config = dict(
    n_layer=15,
    d_model=128,
    n_head=4,
    n_kv_head=4,
    head_dim=32,
    d_mlp=256,
    vocab_size=1024,
    activation='swiglu',
    norm='rmsnorm',
    norm_place='pre',
    norm_eps=1e-06,
    positions='rope',
    rope_base=10000.0,
    rope_fraction=1.0,
    qk_norm=False,
    attn_scale=0.177,
    bias='none',
    tie_embeddings=False,
    parallel_block=False,
    init='normal',
    init_std_qkv=0.0407,
    init_std_o=0.0,
    init_std_up=0.0407,
    init_std_down=0.0,
    optimizer='cautious_adamw',
    lr=0.00204,
    beta1=0.9,
    beta2=0.98,
    weight_decay=0.097,
    lr_head=0.00595,
    grad_clip=0.5,
    warmup_steps=454,
    schedule='wsd',
    decay_fraction=0.777,
    decay_shape='linear',
    final_lr_fraction=0.0,
    batch_tokens=16384,
    seq_len=256,
    doc_mask=True,
    train_tokens=81900000,
    steps=4999,
    dataset='wikipedia_en',
)
Each number is 128 + 24 x the weight over its row's rms, rounded and kept within 0 to 255. Layers, rows and columns count from 0. Numbers have three digits each. The size before them is the row's rms in percent of the matrix's.

# layer 5 MLP gate, 256x128, rms 0.0954, rows 111-147, columns 0-127
096:143161147158101081094135146185147100126121121138115180109125108138157154077118136106096129096110141152097122125151160169137136148130154175106140112126088140159087121124140132140189106145118114120105171107118104086110115102110108140135150104121118089110118119140104108154115116121104127157087098098079145132168149164146121126086126171110132117132101122140114130138088125102118129122112
101:092131119155138159149090124096092128102149139126092117155115144131111150102124133124121111171094105107125185096097129099129139133142098113161110106120125096121110117131146147125140148159127118120151065109148106157149117159149147104130151180182119135116107152143119162148157090096127131093125113128137111134086080097148156148109120147143117077132145129148093128126153091160118183106118
087:087122132168095137098103139089127148121145172128158108159118144101111139086147114145146119114120143113127118149113154110078127141112116059167098095143160122117112116141097146136116109128074159081128109114154103124107127114142120141119098147152117138140113105084172109115148097161111122142114154088129120140119097086130090118121121109158091130110114120089104141125088101176118097101149
105:148174129138155138106117140135123118139172110110140155161089153121155125128135121138145083132103143119148149106142147116086118105147116088136114098123158205074116101139106182105164135137130118153131119153095164127116128099130124117141111177134132148142082127124150122082125120119137106131107138120103154173161097124109146144114111183137134145130114143163108158119087140107114142065130
100:135129132146144130116079120127117148141119125139130139132157136179133122177109118101164099137121120117136145141168132074133131113135152111128111118105113120140141134153123121128131140075150109124131102164118114137156139147165166164119172135174129090068158129111142141195128141109114191114139115126108133147112094102100134111110098126151173131153138132117147111149054135116103119078154
099:104111135174165127125126149109110148079134133156161092101132127146130068101144139169074146152088117107115138178144140109158143149144134117192146156127101105129117132150121121141105126097159114149108122129124164120169163087165115141130136112139116119109099114093153158128155139140131097140130112150175159097143122136136141110123179134147093129126115126138123117143141137100132158070172
102:155135132137116099077098156161093134117133148144096130174147145149175106126144125132168098126128161116140157104113124121111124206139113143130130100113148150130137093137111112103106131147138139077161112091156120089107145128137162153141139170111093102196155124161140146089112086109123115108120149134096093128077098134095082124122119138124111131128144106141118138101131120106128123120157
102:164108109120134142158114086145109095139114122106110179171126119163080108089119121151127121087112148121113118159126147158159142173119084100132147152098145104102063092138105164133151149096104103088164125090125126119147077129166136128135153151123140115125147140143126144147152138094119107117107137125095150145090121116138104136141154118105119127117086144136127185120107101149134085145129
096:163138116141142154124145086131113103160173159103149152150112113095164128140156101120157091122145159104141142115144120117121129157119123143147134147144157138166112130142089122101133169178106137150128119122134112119174138116133115155114123141097119100103087139123151177109112177116129181138071201124117146127105140153148150137122139144087086139165127126086131132128087119117150160149142
097:114129111157117122118114129142111115152215102129114167088129139124112124138117154133126109174152094134171149150109107087133124154128107163171136093133113154165166157102134156149123180136140127157176089099165085117110124135142156110119136129108152121127131146147150112115133154109112076077130105115135144149098123092111120106146154170148114148134148162127167107151134119140111134150139
101:152128133121144134112121134125057121157182156131173146158149163128117135157106120125162098067172155115166103149118113185100118175117140143144126127168151121172116150158101101118145166148139129138131103107115139142118161101161111106146117141117158078146136190095164145125139152124137112132126142098133138153117157135133150124110169133094123156091135120138119109120137131114141132126153
113:155108127137159098131117122080140148106129182122159126118127110099167120109100144094150110106106104126148103089105128089092142108163112091106171178136156095154146116120140119106169115107117124097166112095140112140148134122119128157092105123090072119138112155160133111111133119121096094112127117084131139139175166125105175174156152148130091119114129135144134103115125106126138143108159
100:200096109086133135140130131127133155116088102112104124130128106143128130164124085141109115110132129125113097120138119131132130187138120129137146123145175094153121134127135153166078140080115107125102101128124109146104174135158097125131145090123113100105162127134140114108131131121094154155153105120112155131129121130140179098073143109137093187119117156183129135125138151080114082149115
100:071151124153146119147089080117120133117144135114117156139186150113159122120171107132098144102126116110133154108121134146129153167150152128113133154145154128119100153125158142163115136129164163178116135119120147141127170139109141166168158101108128179149144180146168161122095086113088144111162133132125157121100097144128144129109181148146134135112094150116130136132138176139130171127127
101:147130118097124139124120189134125178156093116111126119121150094120096134147157141118148142137148118078135124116139165142129144154120113088133163142142154094106140136106098167129131129109099153093156119094131142120111103131149151161123106158143126150146106104124124093093128101183101132179122126108149130161121129186140143185120138135141119171121112112149093101127145172095125105094078
102:137153133133157130139116163103136139123091155119101153158145080137143129079184161113154138120102130123139165085087140113096137129099079117142125160109154152103133146197143128158110114102123131102167142133127110121131118149129131127119173160154129143125137112158099141121129091147094146105114141101072146109154098144113142182147156126150060127123108103120123120117113116104130101114114
100:137090140118149146129111120133140168118083142137116137139155134156152117150176084154129138141102104116119172133147147127109099135121101102110133123114150126144132118149165152149112149096128135132108117072117186129122161129190135135110116104119141112153111132108128130139147108111082173137157122123105192130108107083131150109144123133166159160094143194181152093132112138144122103135148
106:138171139111135121110140130181135143167154168129111083184159100097150165120176176154124169111115140167102155106137140108123108095159148126152119139123124145162160087111099102099122148104149129101117124153115172145129118132113104148103147111142137112094097102132114105159104123134106083131090132065126147123150122162093124100151127141136132133097127143133109113125131087157130151142123
101:144156109137141100135105150082106137126165188126167172096111134139099098107145135157070121165115162151116103125175124138110102134154122130120123083135124125138128077134158095082131152169112113103145153139129124142117118119150098192121191127160153140142136136133113100136134097176098124113158102115143150125154154150126127142101125116146109112116125156153139104136113101141112130112090
101:162091125180119108122102150135150112167162127096148118108127087098142145122123133110137144124168080138138162132139135094103107103148115108123200080119104094164114148137129125118121150100103159153082142124138121112107062131150144114120150156107164125125089128093114110118140125108136129107117111117150102097117144092078129137125101137132144142147168097141114161121134111110156171149094
112:122087109139088125143125093144131155166128133132128156134130140136126121081117127139100121107095093151102150149084168159147143159117139146135159102093123165130117086133084137120164123124137126101150127134126150121106147128156185129135156121100099108116151131179176116144172091125127115113126151111099173154121073104113136135130145180160108128120115131133110150174124093083123167122153
100:130130148133107117169117118121188139147152125095116121130131093088149101121108116156129142160125141148135106155129164145156096129140164155116128148114192130102132157131132181141183131118161146134121078154146087098170095112114120107154124165080110134090140153138138121150139127144105107132108135130124140161133118162133145182122146167133141114124059152088099146130132127122117138124097
098:108140122126138113147134127115108131136160089145115122111080181092122115082082143174112102147161124149094097102150117101145146132155097134158131085182124148135130161148160088124145110149154161111140114113113108131147120125148154144157145122139147124118084129109160182140138149098126145128120164162136129130135155138118103146119103169140124155129138135082069139146115120091081119093156
094:127175138120128157160146056128124117137126181138125153137121163147113144126143135149151141128136123153153111074156126094148104153128121172133120131143129121146102156182100106118155125116189071135145144147101126138145122079151112099118144138082160112135138140106154103119139127147166100145114121128130144092080152112102137118152078139121107101106167160095128107144124129117129130083126
103:091171161183159089148087117121144130088162118135112124148128089123127162128111108112119153130144101107129082108164129156144173110129128121120119110079151098108161102131177125132147169090107121098129150128130118148115124104153109104096138107112147146099200135105147108118117149120142109113134136096092116166137106117104117134120106120143130158125110134175140096134188122116124140088118
098:137132060114120161123114119113092120142149112093084125121151136114093173109149120141146104155128125109122109135146153118149110129125154096118128120129132191124111118152088146140136130123160140111151058125121100112117100172117182152140130154141147101141114119167133147139120106110119135135121120069172131124155119131164135177103113156111063143138141140124101102108138124095158114137175
109:129129155165125082177099142123145161104143151117129107142118115108138110146111112151102117109125122120111127114137169161138165166129140124160142106113166133142141156121109144098135140127105143064087151122149157122107135108120139180146133125149131171136117078125169122139097058105124120103144112112144162131100081139145132146146147162155143138142170096161132110113154155100122163077128
098:167162166166095116145140137118123095163118149157111107158123130139130107130117166125122111079127107146119140119118186084137093115129143126124126118097118163140143131149148169087156074144095130096151069100122113132128129114108149090108128093065097134136129098155108153122118076128114119150096119095135122115174136118134130127111129168081107138143146148120113117097096129122135146096146
092:170134111072122153098085106144153110115153101108122158156121156120132113145130123183155079094123123125146132152129125157126158095160089135125084101085124117124142128106104142117115145106151136089114123099135122118133131117153114129112134155110155133141103106139169128063131109112118104131142111112066135134154081107131105148060103135089110155125134174157113131111126106101131152121116
097:118122103124141109148106115083082128126075160132145165115080139149163094136131121111039170138125134185123088106128173108125120118122109120097153080123136131117110149174138157138123157128125093102126148133134137122152158099122145152151165134106139139104116126118120109136117144120087145121116140088129140135145160085145115145127104126127120106108129094126091157165128125161103111079132
098:136126073121151128062148088106150136152130125114074124163151108125110157148139134157122097122135122162122096122156127109070152126130147112139139144116143093186114127118103134159115095079133166144102154121134124151099164098133146095146129148129140138113113162112150118092087113152113116141113120121105149098127136148099154167101096137116164085088091119133116132161157116122154134155105
105:171074075118150152119136162133111118137132106126111158152124118138135122129137074117095072100111112128140117121134121138160158097114142083127121098087114111114136113137131130102164177128129117125121133119128170116107118088115164164139090111165135126116158115108135136087137150114105104127154120133093201134153140123116151101074088182114136114128143154152121142145112115092130154114107
089:155144201185105102165166093121133108157184104128163155120109143113104150143102109147071116079123157138140138123094129101165113131128172132172133137124129173133078131168155121119137124126102108120163160107116086152092152142127112161112134127127121165165115110121131153133145150123147094130131154140160118135157138127122149107168113137141129138141104124153138109115100156107113133123133
102:130152127147113112121129087140148112088154200144151120147128099137128094173132187167097113152089136079118126126166162097162130160108156133150133128135162098086114120134166119154145146091103146122094111145160141135126111149147123121137136137102135156117125109135118135155085142132131103120126132138147098141122130172138101087139158141134096079123150132133159166144131124153108111069147
113:140110110124074150124110117106145119152140103106135105156144130132112138100140137110166105123096108148148149095133156141147145141107138093087137080103159134129086118126121170098149180108114102127134116123114138101106139129150165150115097149117159150137120112126133087090112168100090132132108133127078155126180152108128121167173076146105105158121174143116075143131132104093139149114122
096:145106151107162182164136075122096129135095145093147119133123149149146125109156172129136113064112127160119113079147158124134081120142146106116131120100130129116125096150133135141145165122136169106118151160116139142132100091130116129135095125104109099122137170139176113165091143116123095139136126119103187115145125080128121113110114115130105082075153139093129133106121167142107102141110
102:139134116149179103148124125145147151139129141118115154128169139132172157132148125134158124114162176129138150122125154159101140099126079152062135143142073153141146127146127131144157088098130136132130118138151125107125121107151177117128090123091140122151124155132154141095118128149120110161102128139119118095143075083093118175117121164116084146137098113085122136075132152151162160106131
# layer 5 MLP up, 256x128, rms 0.0864, rows 111-146, columns 0-127
102:093127112093130098129159110137076110147149116132153203138153125139215130115173107113095145089088119153107139125080139118081134156148180134172164143112123153146149106090111156140121155124127130115115167172156145154103156128130116141133160110099106127119124127139131122147121113126134140141097116100123130092141154119136136117137145132127140129131139118123153133183143135083143151105129
098:120106117175094155090167138169156130122095132127075137148103106109142095121176122118127122148156122092181142135136152113109150094136124145130137135128133133105099137121123129154145114108136112123065099166084119148126125106110169146133128114170149124179144138110088091151102153131133130128105184158135109112131122141164168122185126126140076105135132139149144117098110143122133110160148
093:132103090125127147106122188148145119103108134071125120095139113131164126153136100167085137137117119090104140138125101094115075115135111153130135144133119100140115129115138093082096135139062124159103072117170136098139137128114126141120125146168141132108108138104143116143137171104156151131143165116115134109134107161161145087109140109084140136130128096149120120100083107140124128186155
094:075124113144126147131146098088137065156126132125125108122126172160086129133142163148113133126106105155120142126107142097098093099148133114106115088148128139129106134181121134125131162150134137115141140144139120137141152126139071108104138103110149094156104100093107139103121083140104128134119157105075119158156139086142141143176134147120172125109110163146124151112174180118098155136158
104:131136165151117119088132099158151151092097101102122142134107141142140124143123141141120120150149147096128155155079149144057147120178116134108130147151095095142072110095164100149088114139101106148117122152130129144124141133145109102137114071115144076136156172160146116135118154152112158171142101107130138110139117115103135136151171115148127147104075149146095123162097116153124134117118
100:089095096134122128156114111113134137095110108146144087097146097117146104120150114156142189152124098117127133149168140144145137141146081176127157153127113144147138125140070089115121098111107129128113113142131163093147154081141138133141083142125145131081130130132124149129119112147126106105133082129143169159116107144133136132117149119148067103084150112118118156133142116086105069102163
106:157143101095081111154104177111110115108102111117131072152109142094134093110149155121133189136130118125116114089104123114131154119123137167114108123135125152133162101120128120094130141185118156101146152087169113075137101162162132141118151140133155114136085122141075134101110116101137130129124105094092129139144141099090128148136129134129146101113081152121111118105104109146144072135107
102:143142110125151154125132125143171168105097127157146117158110143115128121165164145131139118143127093047130109124135104128136100121153189169080097130114138095135150160146129137090114143173111137121119141105131137110149123113155142121124148119134128116139121139140107064173113158121093156121123080143122107140131111122121115069106102130119114151114118163173140133087091150155110133154169
105:076090114150121112097090109117172128091137133146109126104150129159120143112082095141148094126124126113135129144115122125112172132090142127095110124106151101102139151099094112161105108112149086151150150119151135122130120098144168136118142106141172159110113090097154161130131085149150132144151170131143089095167103103103161114103153112131115141092148080174108136116118166124137139099155
108:113122111127133096112130164101087126164170124135111118107153141118116150100168112115120091117146107131115107135115102143148159098142166136111175097131121137153093116101113136124159150072159156177153140091134152112114130136107121136104167168103111121107144147146141123063127140111141085121097135119152145179144120152126146160105084160159164151101127120134127159144111120116105157149082
105:115144113126160140127108084107133138128162095130119150155172127122134111088135148109120116123140170126144136117123109151149095096106148122123096122117130162111149114100111146110139115122138123131110122143121104151120131159138179123078138133153136181103099109137174165137128130092147118130122155168072132070131131126117090170157149110136109111157159058132092158141120129151164172088146
105:149089169101116144150119127124078146139093120188129148077121107093128165091125156110098134133141116172128105100106121139132115112137122111161115124116139086110140106153101159132101084154113142124133060109092132123139142109119116182145124133085129105137159126141145113139148107108121144149117084133099141174121152140157103183145171148161105149129131155163124117133125162115127144114118
093:127126086140076128138152184121110095119117117148137116113107154126158134154150129124160127101107129166105129118167122101127159155139137078123127146165142151149088136114097147144131127111117095135165119130099080109121153110141133111130129157128138122148102073107090118091103090095129136164139169121106162144157188145120160159090122105141124137136130147146115087184099141125120137165117
110:089125086144137140117155123150138126116163127118162149125110105169103135156113127094129079133129157111119105146118130113132168145111139092120106149133098119095169126175130094093102174091134146145120162144138129115136100145121155139154109112125098145129142121080170160104128114134114129134101097172170110124083134113119149160136135121121113153182131087152131098108115147167094121084175
096:164134113112149116122158096106123176132127144114161150093142101117066169140131111142136131143188135116109130130126108181138138167086114111147129112139129122158156128112111180099126110131121130122104107109122121149118125162130139122145111150133116070127154151113102172129143096167155119167166114106127118181108122168155126150108182107150126137156113119084111086108153141109139096136134
100:131111132091119140157097138138120120105140178100124118104126174116134147131136133133173113174150149153138163110179097132128150137137140118054171125132138136152127141113145122105118157139148112077127131188100121109116131137136113146157127168142085136150119107088114157128054130133175153114133159162138132148105141138129087127116127126168146119133127100120118101140124129165103183134117
098:162097138122117130104135138159112140142107106080072099120161148126094144132142133157182133125156107116145147114140124148083127141173136089102142152118117152121123128154181100122170136102139132155151121101120166121082128144133142130130095120113167092135145177167148125097141140170163162108144146119117125151114149144160133114112122120135100172111090170159114121096156106163167131127126
110:146179158089141147102102157147098131172103121132132124124125121106174103079114108127129114167124116159056097114113146136106133101176168115109144079137101132096131097138108126143141153120084115095094130090136147114131126119111162168170142144094145162130120117120118124138132115120145116082152150109117112153103157152095141109124136126102139134069095108110127154139161143115137145118117
101:109119145144134120140119146108088163122135132125139135082139116156159091147119181117084165132143109143093121117138122160153123159121113121119122163126101134130099136115152138124152177106109188175157116141156144090162094154119125116138109123098119119165164108101117114122098153149120061143145127101108143171102084125087151141124136147127148178131117157135094143161150162139120152121104
096:095135095120092144133117119122118114101178123166134169116119131145104138147101131131129137131130127062130128107132105095142142129154142138192074126150097142146117115100126104131141134142188110136135105129103120130119131185110090176076141153156104176117142082130168120114135128137118104143125125142106129105126116162165133110128114155106132139188106145162087113159110149113128134135164
100:112075052130091134100081105106146128129137120151132153084102150163111129133073105075146087102127136118100133130159125089148128127110121139131096092158136110113127099140105115164148095126134130117193143116104120127147142131124160146114105140106117107086121121143138158118132148126146107119104152156082127115146146124082085108107089143101151132114127150134095110134115136116114167154128
099:121088131127101125158129114107146106107104126127173147128119103125130130101100131128100131148135135136136135162145152070170118158130129145174127146158122104073125123132160152142131164124137120155146106137152103139159153124079149120137135125133138147117152132150124124159149088110129114126139127130112131170146104062085120133078160132098150108103064152166110101152060149101112095136123
096:130110131128105129148177091143113117077087110082174121131116146173079132120113113122131095167135144137117128165125141116084091095157156115129125141149139137150120143098112135140131107112098150109174108164142101092148102086096078103105092145121125113135128132153131116158151152139101114126051139133106118104130150166135182130117111117133111115126118111126172127137124093151105145115128
104:130167117173143136140090162118123144136144135103123117102138121157104110112128123133147149154149094160176104072092100092152108168138142115106128088175149125171151156120104118152120161143134092096174122113138075122138153147135094120158148092140153147102091111111128163112120146132132098092119097144132105164129144109169116166095139105153097122127112151126088138148128132131137157102120
109:152141109138111102118114120089156132121145107116150098137146106166139123085133146143160123146139131125157096112152114189093157158145111144100102115094111094123100117124158097135121123127099144155087109191116125113118157101085145124133091116148110089104163147144114126099145126150096108156084194093110162136152113156158128105113115133142102150162139143129156132131127094101148158159115
099:159179128124146141125099187138129146110104112110096123133118154130122147108151179135112118145133155122157129122072159136103124125106114115119122125137127125173130153123104105085102084101111163206083126149143147137150123119113158132103154144108156102186174116123127143120089077168128149151128114151139128118114136115144123148129123139146103130085143112116143153110144124120115088147182
098:101150085123088078154133141165121111133097075116103138130118125122094104161127142141155131121112156080171148154123133120193140158154127097147115131140121115107101127108168124095138135144086112145145066079116158133140108114123155138136172135152148118118113093131132127144120142085164085152175134146135150126090138128105109116127133101091124108163120125132124135171103152131153138156136
099:130115159140124144167148138079140152144107122092142146157154111124129133107105120150146150092153133103126142109104147131165105150105092119158131182122146121123157148165122090146148134095115143137175114127125130181119123118103108121097123146146127091140124133156115156082107045105135137129080154102136115086129112159115118147184152126134150140105094087124106117106137119151131080117107
097:120131099138178114121183087157156168168171151121095086142101144166097107139122123113098124139132140116142156126123129137148125120152121133116151154122145170113119088101141147098126154150127108126162139173195157120109149119131126149106123172082098148142113166141115154128114136119144167142081133145150105096116133120160153156181125106139128136168136090157109115137116121090135139119134
102:193104117137126118129129143131125158142129124126093128120139140093119165113155182158148112136142128096116069097102080160138140107116166144177130133139136114157138126109066115130115096114111153094142109092126132089087116124117149146130099062104114123111126150144164113136119136170115154164120120141121129162148113104091127127106142132120098161133180113127155120159092128150115140161116
101:108118130105115099155153080111169128119107104105103091129114140114090147126150094172096170123143102153108068147131124135126110156156075111121146151093148123169155101154116132160113125090084105148100135128131128163080083128126116116120097112103107098117167145142123143124113114147133092130106127146114168125102128126172125137117110111159137156128137120083107109106139143148080112166132
102:068115105105152155130133095085148155155139114150120099153135144119107142139161119123104114081124125152109126138157134124125149142153124110098120118120163107135143131127098141138065139098118099106096099127129170155136136106138088159136165118080066115100143134142153145111181117152121172126123138115116121144148134088148093168161105108117103155155125171104145122105161137130149123112174
095:101127077117117145145141178141097137143127109102122132121109185119103127129107138117092129117116121139131120156104133115079175097152138110120155116135149161126104115117159093143136103098130141102136174137100123098132115144146105143149148113118128166071164153176071175086106121135134171141126082123099097126106116125128081133094150140090136111136147084131114150139143140105101115135111
103:149133191159148130072125099173146131127164110129117117110164181109156119094130143108091140163129126145140181129135135120108135100135101165118113169127140124092149146089176149118147103126170120143140154117134175162115133130105150133153113125183137129155106105163185123151116174181124122128128145138135153133131115104111112130129121149150152154134105103089139110138138123157139151129127
103:146151107120128177121131134157097156139127153126136122108149139083101143129108106118102164105162109167158122112139122131123115090114079083157102123131151107167123126110124118124144108102154140130113119142160137160114179108101106085154163116131130099143141133076153126136125136129151133143134061120120131175101110129122138074109108145160140090100111150128140109151090089113095116173087
101:120121117123121138125131146155157152135135146157183132134106093138148110158103077140161121121130130104148087150110140144101124147159091143093133173143105083124107136104111091082129111090090150119125125148152144176167121146174121172090101183103131098085112099131124096121120112150126139159156123137147114191116139121112149119133106103146130146120151094147126149127134107103087119118141
# layer 5 MLP down (transposed), 256x128, rms 0.0828, rows 111-146, columns 0-127
098:093121148109151117123169142117130156087123119142110143144157142098162093148157121143143126073143129109132108144152141139076151172147133139121142093097099141112122116149091150122171104102105115121121135153137151140111166129094133108115091123124162166090138117143107108152096097090097109139106155150172155120118126115153062112125160151110150149141128156133174174133095149108157124104123
095:111137188140172104131137123116108132149135132138110140131095138117168157137109157136115120128110129098135130120155127131078182138116123133103115139127129178141140139164167112148139107121181134132163160115159120097156147108101125104085123139128151141169115162110124204134162104113138096101137120094078104090100118131091112133123129123142122135141094130106142153118134166090074155123149
096:166150096157162113114161152137139116140107123163118137123147099144123179122095143144171170095127137129113133143087193118136161155110169175141158114107130118115155100152138130101129171101116144149100129119176106100149138105153101125119129134111168172126134131109118123146136110165093121099141136091111132143171143111116113106146085146168114091124081124126151125112161151105124143163129
100:148104148158139130139149130138130153143159142154146117107122089126092126098080153095101111135113122168138130109127108131131168123118134082126146089133132129122077128144113137147176083107152129127150154165105131091127108141094163139151147131141123108110110109113135108185183149140180128062131120128125139147147135144139112166148132111142123142102178103106105147115157074124163141130092
104:158113112104105131175169140122105183138143145131100102167127112107163145099090147138110111094104133151091111100156133089119168127138147126131143166134153095130179143118149170152131099145116111136129076113100105108118142135136120129141144112138136099143117148082125127125107158100197145146106103148136116171141137137120110127149130117116104120128160096130105182098148188107155122124127
098:152146112154122132084159071112132112109106130140106140154123151125078169154130142169117104164107106115132160134123116161097125115125167114122108145129169116119105134112104106141080155154144130173152091116142147159119091129092100100131189139089098114149155112142116104167155085125128132131107119123128126110092116139102156129177069129094124105144127093126123142106152147140149142114119
102:157133130160112161130165144117163135094145106149123162120152151158139100104165128123134104152145145164129089132124150109121136165136074122129095135132110107154127130146127161120154094112098141127118122126174171113136115100115132120156175143133138085098155128120123130156126122144101161107148134127121116162165182135082070126105125154135164154140149106104125120172113187103110131103175
099:157130116120090124105110139107144164127122150106085146146162152109145130103130143133141125155114108168189144164111132118150118130075200108126145159125096090175148130134128152124149108129131122139106147133173134108100135135122097092124111121136143144123113110136173147148120082140168082087119128146121117203136140121115129119093133141130149123137081140149126098145132107101158148137173
104:128105150133135121108133130163113177139117127105082158135135147142076151111099112092185127139144103133143120118105122140146135135147109145103114116148122150160098156165162141149198079118123097130166111092132110116128098062153089166117150148136133123118077118130156122131136150134112141121122124098150130112141125163123127104138076123115107111121111098114103134086134119199120119110140
105:152113150126097095121134138158125148130140139088157157134113100128119118187127119144141150143098128106168124130092141166141095133108108096075098145129150106114151144135172113139152127167095104161124134171123161121126088155181097134115131112156155157080104127146131112152060086140119148153153121142112121097115126124149149105147125143085122129114135113122090149158136103128100106080124
105:098123151124107127140096115107160151117104135165111129157140156134119121113124138115101085148174107153093145144112129072135141120135142144099116108135116134108117110124123158174110092139100108105131124157098161114140119185133152139121134108198142128111129149124145128139160133088107107172138123114144095077174122149119169117133109070134152151149139139184106118118108136171120143153085
108:129149093155100110129106126122146110136092134167121105103155116151132121126136129126111130135097110135110137098082086137070130120157122118163138144130122111114154103087085091085172153135078119095113088103117157127146106119104151201110129102111139158143114105136111085119127111134144134146136135129127136136126108113143178097145127055133123116137125121131166118146136110096194129116116
099:136127111117172115158143152117083111145161105088157108125134145173146145121134094121119124126094125135115133137125045121125149087161117166069155145130164140128118119117140153131075145118134134131156095145158122160141119134152107123090122113107126113134136113127098112121152055126151158130132118192134159081103139148130141132100121127115156151126128128142132181104106152109145162129114
106:154093111153121130080177097174108123128141126119122134132113132153111157112098112112152144122154089087086138110134174140131126106074153188128127136096150152116184122105102136137098143124122106108137152118145119103123128103139096105124071140145117088151153090117122088138154116134159140148118141155145097112104169139116151148118125172148181112134139123117180138099126123127126094121117
092:144138146084152138116134129169122145098106106134153144125126112164117127154104128143112130153161129136100149111133057151153120161119141133128137106090134144143129100143095127078111123168140109170147151104110136138144120126167151126095154123129160097161094139130145095088168131172152163141173110191122135143119122153132122103119115131122185130137090137106110140083118107093098117096101
099:167119129124145131098146137145116142169104160100133145135147092120144118094158103110129115115157127110122130127117183166118151102131152109093090133116147190154136105133151143143071138153159118152141147133144114120120134105098129090107111110115090162154090104163137141153154091136128166150150144123142134134125137131146082103127156141066116133123096114086139100176150144098149153082143
098:164110139094084142128141090137106150119105134127122112119163129156137130154127128114154154133124108111136154145123084161127148123147154088111090131115133130123120091124160132102173125126122144135102133122109132129127092107081174166120135117058162136155153140092127130144111174131106132118100117121177163135125194175150112108133129095107128118117175142139159103089128088143169125142105
107:085137139115148119145111157136111157127126125121105125154123147157181139126097128145189111087125120141141137193103099140133160136088091106117104135140171165165118133138108126131108135120148098132162167103106139147147123128147104095143131142128129130099121137163118129107138101116113139157085084128145102131096174164143124131119145126094125138157124128146180159111170102095138086079165
101:114115120075169145126099088103148132142111148134148162130130095133128118162148086113085091122178105130166120065144183132104157108113147110105121100142143131108136125137078165127122091128142118139117101126097125119099168117094118165146079140120144127114104112113150110092150137109152124119169159116100107114157119093123146111117103138140129128109118135177101122114118124144064139142134
098:093142165086107094111179122164122143113113143169119153110097092126121122132166124170134137114113149130145129118159200158182114127138129078126105155128137145123144084111118127123140089129145112134080096097110130142119166126130113129150118135118133103115162173134141161143123134145083144111094124164133160120150138129147134106137115148168068124131099105082143114128129142096131090118113
098:104154106133172096156129094122122149151111122117139129132154136125140135178100138162134143110103150104108096104143155110142062147109105172142120159112138132104133135134129122122077126151126146132149096121154139084128164171149121149142102098161163211115114143165116085134104148139159120135121135096148125125105167094143140141167148099101119128169140148150127106099126109129172129138116
098:134103097145114148151136120161146144103121143147147125106092138156095099147159155118145137133166124084121110135125110140191098194120125119146158115144129146140154144117136098162120137190162161153111121133121110134115117113101107149102129102122085147111135071113126099113112110123117156139081100105121107099160085099153158124139121110152123133107131100087133099151130104167088085128136
097:091138152155133138117142132138115103124140096174125157149097121088142093132152159089129145118113107096161114140138146149164106143151120124117097133127090142126084181089106138132157141098150109132100116147096143111098155133148193140099143153126105100126118141093141149155153090082169132085159158117148141130130144145102136112124140105141142119068154143162126117124166110166146105151140
104:176128157138158123111126121123127078087124132150116146169097125119125134126115130110139118137115141086127141135143163153094097071150074133139115120062140150106133158112121137121192112121161124113105087135140140151125099064119157112102143137121135158122204159133103125144124118139167137097129122116156135095137097132126113098140134146099106154113120106160130159106139133130091101146132
111:115162115134125163085144150128135145097112117169134137145165148121137106134136133133141113119124090133127118118107063132143120140142083112154110127082144147134159106103104094153061143138157098145140157122167143106105125115121080155146121112129158103118124117121105158088114136106188142161132143129101088158156156093130099113093152084141138101133101095111167099109145153126125102152140
097:171161143108118132092111120122085120149125133104141125174090151151100138129104155130119176121163103106146120110138130110107135116127124102099077139155165129109122184095080142143105120113131104126109115108173104116142101110132119161136188131172120108114154136133092140122122107133137111150120109143119139137115149114136120128155113087117142097151138142170074168121076121106090075124116
103:149120109099135073098102143111090105103115102133106112177127126126136176105131108107157135152117127128128161135126138124150116138122127125166095130155125163130098122126106082093108135162170146164110120141120126151129127138104093133112156091113083125137150122130140123158153143128119078126128146111109134123104119148082103110129134217088162103119113150120146096140114113102119167188104
099:098181139143118117181146131116107105129134104119146136132082111158119122118120173108113170125153116161088122134120052092110167138141130102110106107148132124175129153124099137124141106155087119135103159151157124119143100127147109153123146113092153094057134140113142143098116130141132151126125153163176104109107144129152134109162114124137115101128106077125112106121112176152142139119099
098:093096114147108101118112162129106110116138161115099102133136119103103151138154181152111102157171111114137086097124187147102113129128148140149168119147129151086110126109172115141190148139122142089178118153108102121103147112092101122135133131086108124132103149123174124156089156143152102102157147087131122115101112070126124113107140111150134116131166125133090123116150132137147128129150
098:138111159170144154143110138120119109137147157152137143096154120099157151098157140110092135121155110161129117130128162134162118101131089139110168133097125121141113166076122076140130151112092163136136144093140144097133148140137124165149045128132092161117073143168146128105141134157164135132099119139110125123152097124134133136174115114137123158134130159122152131113100069118090116119105
104:094121097086145128106106127108105101115124096105137118100139124140127136107144112140129137151096093102144087093087055115107111107128148130125132154169097100124156162120143106122045105111134117129107150109106149119117108136131117130130121143101112131120134119123147127136079150147119178133187108140106169113094160157137135134100109096134170083109122149142163161144121159101133118157124
104:123111133195109110155148111097158171108129130114118137130137151150157142129116126107133105115121107136174143120093097106189141118122148126130131062100115092111140109119111106098188140110114150103105144125101152111142122105125181133150124096149177106132125126098147135150108145161129130123131143154134130122157134113155102082110159171158103071103116158138156116169123115143151118146149
097:126124151119159119184150083159100118096139098126104165110150117120172124164102133145136134125134111123139154131113138127127115135111109126176119132114140136147111158152134179122136132188150135144120112155109196161053116131139098120154181129086121136086114125128112117119104116131118125101125154167121153113098128141117171117107097150167139108099157161088126092138139139126132114128163
104:129150088139151142127094132157098107178089113124107130120125175087110130098110093101139100135096147181089074127088139163123127114136134121130140167136163163142129170088118085125135137133107151126152125130111110120127097159136136152106107124133141074133101105140140108096169067123124126142140105136114118113139086116123166103093143127138125109081143157119112113119097122108112170126140
103:141108093092130127120132140149159122117139106096124143111116136157119131116112147147143123162076121114096139071127166143140135104158132153106117138120176161117124121115141105079107163116101106159117089117160164063141129126120128157101142082157077114086175086121117136120096109102133132139148126134140095112096126172132124092127163143103136157160126116087152097103097125134130134120102
099:088116128168122123195108111150158081115107086120113129136070126165104138122115093143130126134147130122120136108184162138134112128122099126150185089102145103086132113102178115146133181123120134119127153142150108145128137181124105081096126102127115114133153149147121154103107146126099106138129154102110087115119120104118142094107120153137158128150111157177125137163120133143128163139144